config.toml
num_key_value_heads = 6
vocab_size = 8192
qk_norm = false
parallel_block = false
weight_decay = 0.0
Each number is 500 + 50 x the weight over its row's rms, rounded and kept within 0 to 999. Layers, rows and columns count from 0. Numbers have three digits each. The size before them is the row's rms in percent of the matrix's.

# up: layer 3 MLP up, 384x96, rms 0.0949, rows 349-383, columns 48-95
# down: layer 3 MLP down (transposed), 384x96, rms 0.0952, rows 349-383, columns 48-95
up349 112:462516475592411424481439548395532499457519452527452546503528532468531477530503539501436570509624459560471532438499431550527537467413507524555455
down349 109:494591481572483494491550460488524505485522514489532500561556529467605563536556464404467522515491487450511562440499414466520524469479518492456401
up350 094:576503507472541430441532483433574462410509535585571409534473551480504654532617474538481538429484545503442401513518497515526467391548518525546477
down350 087:488509471469525431510594563449451497533521448473490511498455522453429524443464507489572476412492480470426484612464542480572567597500606511386487
up351 084:547508531438563481551537524528452512503472538536462619479566493467403485419495589470483483537476534464489436475583415485498625546471439537497465
down351 081:443433502476402602601438478500510500575489582494514564564423517402466449476426537441419497538481496476553475479549443491543477537443428598445547
up352 084:481444551526442527586409452448388472511508540473465475517506497390488429459460413508516531514403484538468511551407570569467549558547590465418515
down352 094:575537505438477557562590492431525542483455468492467599543449562503498461574513493422515518482448486509438469405408445551491570511544605543513484
up353 116:614596424523449491457453460517431500423529544488594518399542487510544465534507447500537493491515574402562447469501597463611622501514500449497545
down353 117:372544506504466495483508537476413520520548468520479557578569472446491543551482457526537564574506478558558581478505584477455538513401525511410494
up354 113:533500520544474534549464582469553519476451415444458507540512484460451510550439483509480502481429478524502493487479492525395482543524501568461469
down354 107:496541515404569512407552532496482446445453444488536457396578509449575493492536544488454479434478531477530455479538527525439533456476469467495442
up355 106:482537537520482531409440565511492482393497481387480372547496568479418498503515571554521447483618572474552532492422584490449442529442455543486529
down355 111:409465512521478440435537486569549467410520399464497560500450474519493441549456514582493535421495546506521524387452642482452542419459496538532509
up356 090:477495509423509543452443575504430429511536500496551478566512444489501460540610411639465488523539485526504481520613516515412510518499481586540467
down356 094:413533508495508513482509504472480579559477497435473440554590402488562423452477505517587489505423494570467508517525535493415627485442476463524454
up357 095:444433560494371511459494505426489427439428476566476512440480425544461501541464461468542481607496497562471545460501562524569483555581586573495534
down357 088:500483425422546458438573516537556451551460458496450534526472562547575538436509488497443523490530497528480527531535462481498576533506481520511457
up358 107:622455588501533497503474514487489484578515418549560496534411494456522456504402377539510519550404503530477403479483517456511505535605478521452502
down358 101:457484527427492435580458562438489454540469543482493498416493610507517481537514477508444435586454573456502515504519494506494487506462563478458567
up359 075:523476460546422523515440520553424522503457514504499484561477504576421486430476444494627576415546469537537463488397494519559483563562524549468480
down359 071:504456483570474526504525477529508503585534627516510571513459424509509497560465567530498458499422496493475537490437423394439434469539497478553370
up360 099:524512508458537499456560432580450466533537485459537451428487528515553506543513501561494398467532560490490601532435504542404453604401406376542466
down360 101:513494451446547461591449503417453432528563480548454535557527481485552500546472403519447573407504509620507463488515437555555548546452464517574495
up361 095:397501548594421514512576500497429443473440524455566479488441500566527441488471474582486485541606552496495437530494563483529479426649468469488500
down361 096:506471563497582431437574484487619467508518550529499566505463552436561523482491502427516578540425451506524470478440549529512545511474583522559527
up362 101:492518522522446541514472535479519460435423511460490450494493528508442612524545495523510415553558586531433582505501413455483428477487580535488403
down362 097:430540559503514508416510489451591542548540464407554488479506521498400521533525499593537526526485465519399524485520556426609541530498509527547540
up363 103:440497553540580487423472517425434518569433475441482426457429521529452562489483489402567511460470421425506524408479503492468633491559472533507505
down363 101:460436525549449486531600466436455479506528464463520509526440496355447529549537511482562531467559472500528546505490502433387638457510430543438481
up364 102:534579429537578433489538530533482488522460415540540557482447510490470535436446555465521545546521531468481521500454575500444517414492566555523538
down364 097:497509573469518514489501514469446549630473566461539404507529560563412444488657510522531531462485460555595470549476523506489544519482489481550526
up365 090:526540517547469579412431485485496485463538423481583522480487536462516471574507404506510575525561499543458522513408530475430535485550527476526467
down365 104:482517536555470476546530468475415516453515595399515501451533582520550479511466450489482482484411461500384474468548471636452443437411443510470540
up366 103:529490480450494456466420551478538501554448519528465560488476452558564610447492530536456519581578505613569555569553515536509482387452417524517526
down366 109:514513420522434426510432525484511524463463468513547597479402434492499492473373443541529549605453580540497508432594522540553528468514546493485456
up367 103:490523501516553537552491428451456511554537542462426490493594609425544511494461495504451584504457421554507575453514534466465487539478564492511512
down367 094:483584474457545464533388507551599514449509464486521464482559459474485514544558469514567586451540524571543534488488470527530514490491471519482553
up368 072:612520470572563494497584512462426511500522541532448482363500519587559501511519416503572624514514564484473473465543481481524547471574446466463520
down368 069:454535582488488504524510426571575557573512452392428500581505551492470492480460484502536539520442430469585570505476491579480454619365495381485496
up369 103:537530451559481519493454505496584528522430559468463459529425543497424551535562537522400523567460419469420521449444497459515422635492558465424567
down369 108:490591477409496566538445550565497537585393451487542500530454456499498551495426597538563524528422368510528476422548558512489495443371473525549494
up370 114:522502453522465540498508475564462511476472539451575409476553526532491468528564509493485638520557475604504497543479505500534519517546479392536521
down370 124:438494575458560486483630438533520494540488513533524384544480505460437426570425441527538492591427556526503459572519508581468406479479497487455470
up371 097:529445650532513443422535459459426441525433399520450394528491575478470568463471434549504520426509444551561463530548542560444445467434491510507531
down371 103:478611432405437391480486494522547549553414527474411485477469526412545419473467548538557426573454541531456465522498478470482493523455584533486524
up372 098:545434446425531478495509476482544555439511520459468414537383472543504504472551472450533521508522482412463545473465502497610491525536521529603405
down372 104:537484465477433461600416552482424534527545584527481552685469564559482461447450488500415541478524608477538506579505437492531396497538507483483466
up373 108:483480522493465411521484534525489546479570439597501540442495448567595583532493492551518546572501446486470499534430464485587495521490450516535497
down373 109:491585491552480441426515554486470513555571447533471570398525460528490602465549501486487460500553562507426464481536431493589555452571554498572529
up374 103:514501477455479445492429499509517502526504436415528470410438491543414486510461547556523512575516437454443513551430591498470431457540406530469515
down374 113:467442443474428513530575508536435528516490537519368550446469371476560434480439544536449502470513494551545425475535522458509472495556457418565447
up375 103:512501441526508528542540467423418517563511425534475443530459450577567590560434524509505483484498396510528542450432516504512493476420435497526358
down375 101:540534520579538515500546504404451476583469486568445550490465509511568445494505522464574413431486557488465534550464406483471440499539516524487450
up376 107:414562540499555518421475551522483503571496448551515577577568540508484593446471497476385568570486518593433515553505467508568486434470506421536627
down376 097:427505478562500491447573604497434459556478502588495491519408431463528537484473491470451400535607532510404478488381456529483526545501526563568487
up377 114:519476440569514471560516439577398543577463498456387505440589460518430549516448481470541433486481452582521478488550517496528582527552523493469525
down377 112:541581616485433543523489459571449494506479520551415537425480536493495510554524469502419465466496490535534627466516473420484514470502393479443541
up378 100:544531559448482572416539549521489537545561538547577506464527481556426499453516483535493484482522484379575440517460407543473505599577391496527468
down378 096:417530581566491559473531499512465503509523436548444586520541518514462513589482463548593500537535471394513420457472518512519543493488503430425529
up379 102:565488487463544444557461500551438427492522540499416462492463446479501462452523527506493492566496569401529444454564573515390458437460513492492466
down379 108:590495443499482478551513517529486537533493495455494505523421499502527518561545514569552426534446472585363538462439611502493472530441491480501550
up380 098:454586475483450606529499538567398515547429515437431560473589459514549575437491494524508412493457386536433548558452551459469402453420568441472465
down380 094:413491516470490494551539516420570519487508559557509523540535489374488510539565512440523503462510639507606562510558552465542599481507478453547424
up381 112:485508506499443529541425474555555495524454501454535484413558488554567471472606473578452505531492479538452526462525586530430515462594464504512471
down381 106:527531517570410465478500454571507512524479464407526622473522495501499515523532461495485531482458574501515433630537523458478486475532454486568517
up382 133:456509534468497563440524396539496562504564501519451382577476442537495466451528459458575487492547542536543516524573535511597463489505439457542483
down382 135:601526468542603450469474570514577437596536455530515507509540567507352518494509473403548534510473510505608544523507488512496501565429548469497486
up383 096:459608459429437454550470487502529502539438527537382451538462513544571507476547588393537516497543476611528508533474586510543441491555516493528516
down383 083:547519499412469497474524498460594482468510563474509515494474596480484560626502518469440559423524518442442499508438452556579490490542570472633488